{
  "num_hidden_layers": 10,
  "hidden_size": 512,
  "num_attention_heads": 8,
  "num_key_value_heads": 8,
  "head_dim": 64,
  "intermediate_size": 1216,
  "vocab_size": 32768,
  "hidden_act": "swiglu",
  "norm": "layernorm",
  "norm_place": "pre",
  "norm_eps": 1e-06,
  "positions": "rope",
  "rope_theta": 1000000.0,
  "rope_fraction": 1.0,
  "qk_norm": false,
  "attn_scale": 0.125,
  "bias": "none",
  "tie_word_embeddings": false,
  "parallel_block": false,
  "init": "uniform",
  "init_std_qkv": 0.0189,
  "init_std_o": 0.0,
  "init_std_up": 0.0189,
  "init_std_down": 0.0,
  "optimizer": "muon_variant",
  "learning_rate": 0.00128,
  "lr_mult_down": 2.0,
  "beta1": 0.95,
  "lr_head": 0.00319,
  "max_grad_norm": 2.0,
  "warmup_steps": 200,
  "schedule": "wsd",
  "decay_fraction": 0.603,
  "decay_shape": "sqrt",
  "final_lr_fraction": 0.05,
  "batch_tokens": 32768,
  "max_seq_len": 1024,
  "doc_mask": true,
  "z_loss": 0.0001,
  "train_tokens": 459800000,
  "max_steps": 14032,
  "dataset": "wikipedia_en"
}
Each number is 200 + 20 x the weight over the matrix's rms, rounded and kept within 0 to 999. Layers, rows and columns count from 0.

# layer 7 MLP gate, 1216x512, rms 0.067, rows 701-717, columns 256-319
219,211,237,197,207,167,193,194,218,229,187,215,225,210,208,213,213,188,217,176,209,209,211,199,170,230,183,256,191,245,200,237,240,173,195,196,196,200,213,160,224,217,209,227,182,198,216,230,214,179,204,214,219,223,226,230,183,179,227,200,185,202,198,186
200,216,180,176,251,197,199,206,189,181,172,204,230,205,223,181,199,238,209,230,186,184,183,201,168,232,184,213,199,204,232,198,178,190,209,221,221,211,182,202,194,183,183,192,174,146,201,187,252,189,215,215,214,200,196,192,201,210,195,203,227,217,186,195
204,220,170,215,179,236,204,210,200,212,208,196,182,194,207,194,212,194,207,221,204,212,209,201,194,226,210,196,194,212,221,225,207,216,203,202,218,208,213,182,222,218,194,216,239,203,208,218,190,199,222,207,175,229,202,189,214,212,214,203,217,243,202,221
228,179,206,192,211,195,213,179,198,181,182,183,225,166,168,184,210,195,187,221,214,184,169,190,201,206,199,206,178,204,225,176,188,174,197,200,202,193,230,210,197,193,220,247,203,183,205,185,204,204,223,237,181,202,197,229,186,172,204,198,183,209,200,202
214,196,207,185,192,202,198,239,196,189,237,220,178,218,162,183,200,208,161,208,240,190,205,213,215,201,146,205,194,180,245,215,217,183,195,177,214,176,222,185,189,189,184,209,180,197,183,166,203,232,174,196,216,185,205,193,193,223,205,208,239,204,169,227
225,224,187,205,191,226,218,185,205,197,209,181,211,231,198,203,235,192,199,222,213,181,256,199,202,215,203,209,205,219,188,168,222,210,256,199,195,162,229,166,192,225,202,187,219,196,215,197,226,223,229,171,182,181,194,214,208,188,179,217,183,211,187,220
165,197,191,201,186,237,178,193,200,185,185,251,216,234,210,184,207,197,209,178,213,214,245,204,164,237,161,213,203,179,175,208,196,197,192,222,191,179,199,210,191,183,199,169,229,200,182,237,195,172,177,229,200,218,202,238,181,205,215,212,183,165,176,207
173,211,194,180,194,188,184,212,230,195,187,190,213,170,163,206,172,179,204,188,244,174,174,202,215,217,182,221,234,189,219,225,201,211,171,234,202,214,219,188,191,206,194,204,209,191,212,158,170,193,224,184,205,174,223,211,198,199,231,229,219,226,194,209
223,211,234,182,198,216,158,198,196,171,201,186,234,192,187,215,226,163,213,201,223,194,191,214,217,203,181,187,214,205,217,179,179,187,213,251,222,208,197,204,168,208,173,200,208,205,205,201,221,207,203,213,200,190,179,217,205,173,193,193,180,189,195,217
213,259,181,214,190,204,198,213,189,190,198,197,227,185,219,198,213,210,235,237,198,192,226,203,225,187,209,205,179,186,209,175,233,221,181,197,207,189,199,207,195,236,186,201,236,195,225,195,193,232,193,209,201,173,180,184,216,235,186,158,182,182,196,206
200,210,198,199,191,197,173,153,187,187,172,228,204,212,206,164,236,166,185,183,190,206,197,193,204,214,207,210,214,185,201,195,200,183,178,180,177,246,200,182,201,173,187,211,224,198,258,182,208,169,176,226,209,207,196,203,192,206,204,192,187,184,207,185
215,210,183,207,194,194,202,176,204,213,232,205,192,185,177,196,173,214,235,207,208,223,217,229,216,220,169,205,246,199,193,180,229,162,179,219,200,188,227,220,203,215,199,191,210,211,198,193,209,163,204,208,192,185,176,227,214,207,222,199,203,222,205,172
194,161,197,206,189,195,202,213,206,187,213,201,213,201,199,184,193,185,212,200,176,202,210,198,134,208,206,218,207,185,212,211,207,199,186,227,202,182,204,195,208,206,200,190,209,183,180,197,185,212,216,187,200,162,190,194,187,168,195,197,211,177,175,222
205,166,184,178,176,184,237,214,181,184,215,182,185,218,171,193,208,193,199,230,188,170,231,193,163,192,225,193,220,196,194,227,159,201,229,213,225,203,178,208,179,194,191,187,228,178,193,216,204,209,225,211,169,217,197,224,197,216,209,187,203,205,188,207
202,185,195,178,201,186,194,214,194,225,232,194,223,178,186,192,210,215,198,189,202,196,198,196,199,160,221,182,203,226,183,216,209,228,185,250,198,194,210,178,211,205,202,208,211,197,216,194,190,206,212,223,245,146,172,186,179,231,194,231,189,198,210,233
239,205,211,226,195,204,210,194,198,214,195,218,240,188,216,188,186,202,177,211,217,231,168,210,232,152,189,187,213,191,215,238,198,204,203,204,187,207,214,228,242,217,205,221,192,171,217,213,153,176,217,238,209,161,194,185,222,192,189,226,214,225,160,163
200,189,169,161,207,193,234,219,204,236,158,178,205,198,197,142,173,186,203,229,252,173,199,185,194,197,193,172,230,214,191,191,183,215,213,179,210,190,196,169,192,221,192,234,207,200,205,223,206,177,193,222,152,202,213,203,222,190,169,209,208,190,173,204
# layer 7 MLP up, 1216x512, rms 0.068, rows 701-717, columns 256-319
205,209,202,203,185,211,183,195,208,222,172,165,194,198,209,180,181,205,251,201,184,182,196,209,176,195,205,194,191,187,189,197,221,217,181,184,242,210,238,206,215,209,198,211,226,195,216,218,223,177,192,204,196,219,181,193,216,189,181,167,195,230,190,183
197,204,183,218,203,190,214,181,218,200,180,217,197,220,191,194,216,167,207,182,225,204,182,218,225,161,195,227,170,207,207,192,186,196,215,171,203,197,212,198,186,217,213,243,212,167,227,206,220,213,213,198,206,171,213,186,190,234,191,200,183,187,207,200
197,190,195,201,229,225,201,166,241,209,186,199,148,211,182,197,249,212,177,221,215,187,195,211,201,206,218,226,226,205,227,204,221,207,224,185,192,182,201,184,202,180,161,181,204,202,197,208,194,216,234,167,190,206,191,187,195,200,213,195,203,218,188,212
191,232,196,231,242,184,202,175,183,236,194,240,193,168,229,206,191,225,206,209,222,200,225,217,214,168,200,173,196,200,207,205,220,196,235,210,181,198,187,203,214,192,185,156,194,212,182,195,242,210,155,203,207,214,211,207,215,181,223,181,214,183,187,198
200,199,173,184,195,182,198,173,195,223,193,196,204,190,213,183,212,224,193,207,215,196,206,209,185,224,182,223,199,170,210,211,191,216,204,198,202,197,233,237,210,186,175,193,199,198,196,186,194,170,197,226,172,192,186,234,193,253,214,175,192,238,167,169
165,180,217,174,189,184,233,207,205,214,227,178,171,232,168,222,204,190,252,193,192,193,186,230,209,206,192,188,186,206,232,225,174,217,178,200,228,191,219,209,229,184,180,211,203,174,210,177,165,156,186,206,217,204,236,238,216,202,199,210,234,242,208,180
207,224,226,207,209,174,186,187,213,212,250,186,214,189,217,181,197,186,200,207,199,186,182,163,198,215,193,193,220,188,224,208,210,197,183,199,203,193,166,196,211,191,183,210,200,212,191,196,205,197,207,156,204,187,206,235,233,221,175,168,229,170,192,202
214,190,166,229,204,218,202,195,192,230,217,224,199,218,229,226,177,185,191,207,211,186,201,211,206,193,201,193,192,190,171,234,201,193,211,191,161,207,217,199,199,230,216,186,204,201,205,194,169,195,209,167,190,192,203,224,219,181,185,209,190,229,162,176
223,184,192,214,227,206,197,197,192,209,183,199,182,219,210,210,201,184,178,202,163,190,215,194,198,206,190,250,239,193,187,203,192,233,188,211,180,235,208,199,169,200,195,168,213,184,179,202,202,188,217,172,191,168,219,206,177,229,214,180,176,229,172,176
229,172,248,180,187,205,243,188,204,194,181,219,207,172,173,199,212,191,195,159,200,215,208,224,216,176,203,181,201,183,176,202,162,215,233,237,171,199,214,196,191,203,228,224,185,138,194,203,167,163,204,202,222,193,209,239,187,165,204,211,150,179,201,195
167,177,171,179,220,178,189,220,201,210,215,179,215,183,190,224,177,209,204,205,184,169,182,195,194,183,199,198,189,179,196,220,184,188,193,197,199,222,203,191,245,207,194,188,201,199,166,192,197,204,201,205,178,168,203,185,211,159,192,178,224,227,214,222
198,205,186,181,204,205,170,191,242,239,213,173,215,188,196,211,192,201,207,182,233,228,239,200,191,180,209,229,202,209,232,201,203,158,219,173,216,201,174,205,194,173,180,205,204,173,236,227,188,207,188,200,175,199,214,197,164,202,200,211,215,207,194,207
163,195,170,164,191,219,188,235,186,221,192,186,220,197,207,227,224,228,207,173,188,213,165,232,219,196,199,222,196,169,200,168,188,206,174,217,213,218,225,242,222,178,221,173,199,184,234,215,172,202,196,196,225,167,179,205,191,212,235,164,208,225,233,196
206,188,195,193,204,168,239,209,212,212,251,175,197,213,212,200,194,195,193,182,200,220,208,217,199,201,203,195,215,190,219,213,189,199,195,227,208,219,179,200,174,228,198,180,247,181,206,192,190,224,183,206,188,228,249,192,188,205,190,210,195,220,198,245
176,195,175,218,209,208,159,200,194,203,225,190,175,181,224,194,209,192,224,210,195,192,203,159,173,224,210,181,189,223,222,199,204,187,153,178,175,214,225,249,168,185,230,212,183,215,198,172,193,219,227,219,201,231,211,236,222,188,206,143,162,184,203,215
191,180,193,214,173,180,195,209,237,202,233,163,204,209,210,204,224,219,217,203,201,171,201,195,193,194,192,213,156,208,174,211,214,164,208,205,201,211,231,190,195,202,173,217,211,225,166,193,187,171,220,204,190,203,185,184,186,222,171,180,228,167,194,181
218,192,164,190,196,196,209,180,187,178,185,192,180,205,245,171,189,208,195,203,196,202,143,188,180,184,200,192,174,228,229,198,167,221,192,179,149,206,192,196,205,164,180,231,215,211,229,204,222,194,222,212,146,224,170,207,169,193,216,232,213,185,221,192
# layer 7 MLP down (transposed), 1216x512, rms 0.126, rows 701-717, columns 256-319
189,189,205,222,181,235,212,192,192,198,218,222,214,193,218,184,211,211,193,192,199,163,215,212,201,246,218,213,217,218,164,174,218,211,168,207,219,186,203,178,181,204,239,213,232,200,211,241,174,192,206,230,215,217,188,198,196,202,213,217,200,191,212,169
164,215,187,200,205,196,194,189,214,203,179,199,200,186,199,196,200,204,199,210,206,192,188,209,231,229,203,194,235,211,209,159,189,190,195,178,193,187,205,185,176,198,236,162,205,190,190,198,191,179,200,212,186,218,170,164,185,206,210,190,205,191,224,204
189,184,187,222,192,221,189,163,212,218,183,204,218,212,193,196,195,209,207,206,197,221,208,189,193,224,198,203,199,205,213,224,175,201,208,223,201,217,233,219,217,191,215,203,199,191,200,230,225,176,206,214,198,207,180,212,207,208,196,208,237,229,144,207
179,188,188,154,199,220,194,164,182,178,213,245,199,214,215,157,212,231,215,218,217,227,225,213,197,208,196,190,188,218,183,165,195,166,189,203,201,229,190,176,203,170,241,176,218,210,185,200,201,208,178,185,201,201,221,234,206,214,201,209,221,183,188,179
190,196,163,233,230,214,229,192,227,222,222,203,231,169,212,171,182,221,227,193,220,253,215,186,212,198,147,222,208,220,188,204,206,210,223,186,189,205,177,201,206,211,190,182,219,196,236,203,180,146,211,182,180,219,202,209,237,222,192,166,192,168,179,204
201,193,210,181,182,201,228,213,170,216,225,211,165,179,222,174,190,218,192,187,195,203,194,186,197,199,187,201,221,192,220,221,218,173,205,211,202,175,232,189,239,204,202,219,206,180,216,190,197,200,166,182,169,197,211,154,213,194,255,195,199,225,229,188
205,201,202,195,189,208,177,171,214,240,253,211,221,194,215,201,186,184,192,196,177,199,208,186,174,227,190,199,194,206,194,221,226,206,197,224,224,204,192,179,170,193,225,216,196,213,213,208,217,214,198,180,176,183,216,219,203,157,176,197,186,210,187,218
183,186,193,239,189,210,233,179,156,224,198,197,169,202,206,216,215,175,220,209,178,218,166,218,199,207,215,207,177,182,170,160,226,201,211,206,149,200,216,215,176,218,231,207,223,171,207,168,192,209,183,197,189,201,189,237,176,226,195,196,198,260,169,192
196,187,203,211,189,199,186,206,195,169,219,204,202,223,185,234,182,203,195,211,191,194,222,175,187,205,168,202,184,216,193,210,182,230,180,207,215,194,207,247,171,205,197,183,218,193,205,180,231,226,196,184,203,197,228,150,176,179,188,164,202,224,177,203
226,235,195,190,233,170,234,200,226,202,218,164,231,197,229,168,185,236,190,202,179,222,187,227,213,223,215,225,196,235,184,202,216,181,171,163,221,194,175,195,207,200,200,179,213,181,206,224,198,195,207,199,201,210,200,185,215,229,156,177,217,210,211,198
232,194,231,189,180,158,222,251,192,198,210,173,212,230,241,166,184,171,207,224,178,200,222,242,198,202,207,234,217,193,191,200,194,252,215,221,204,179,188,185,189,199,206,178,215,174,204,189,191,229,232,144,195,222,202,208,194,193,187,217,230,196,219,219
187,204,205,217,192,171,162,203,211,203,183,174,215,201,190,216,186,212,221,158,192,207,208,229,202,225,211,211,181,188,186,216,173,214,170,185,178,188,201,168,214,202,177,180,205,197,244,190,223,202,207,215,156,198,213,186,198,219,181,162,192,205,195,200
206,206,206,166,208,207,164,200,195,228,220,214,213,184,185,205,201,220,202,184,196,178,214,227,239,216,190,225,200,190,208,214,198,182,191,228,230,205,218,184,208,177,221,180,166,254,211,221,185,225,190,191,212,190,186,179,221,224,170,186,205,216,189,153
207,181,187,221,237,182,193,181,209,206,194,170,206,208,188,210,209,207,168,195,205,197,184,181,217,149,247,196,223,207,206,187,185,198,218,197,218,197,195,200,214,240,201,183,203,218,191,166,174,208,189,174,173,177,193,182,192,189,157,205,223,202,204,203
234,193,225,200,221,188,193,226,211,200,228,202,200,186,198,243,180,222,191,180,175,212,169,204,203,181,210,215,186,211,222,165,212,192,180,205,184,224,224,179,164,213,203,199,182,205,174,192,185,225,208,224,224,176,227,221,207,235,205,175,165,178,195,221
175,209,211,170,195,208,239,214,213,221,245,153,213,208,213,212,216,216,192,195,188,165,215,182,183,244,185,219,199,236,204,209,189,201,217,188,160,200,214,182,194,187,183,185,217,226,200,164,212,202,207,201,200,215,189,177,193,211,200,198,209,202,234,210
211,190,201,222,193,203,197,196,181,176,196,202,203,184,200,192,235,181,157,164,173,205,212,228,179,211,203,195,197,180,230,176,194,197,163,206,170,174,186,221,193,181,181,212,223,171,198,185,227,192,230,219,192,212,165,204,203,166,251,222,210,224,237,203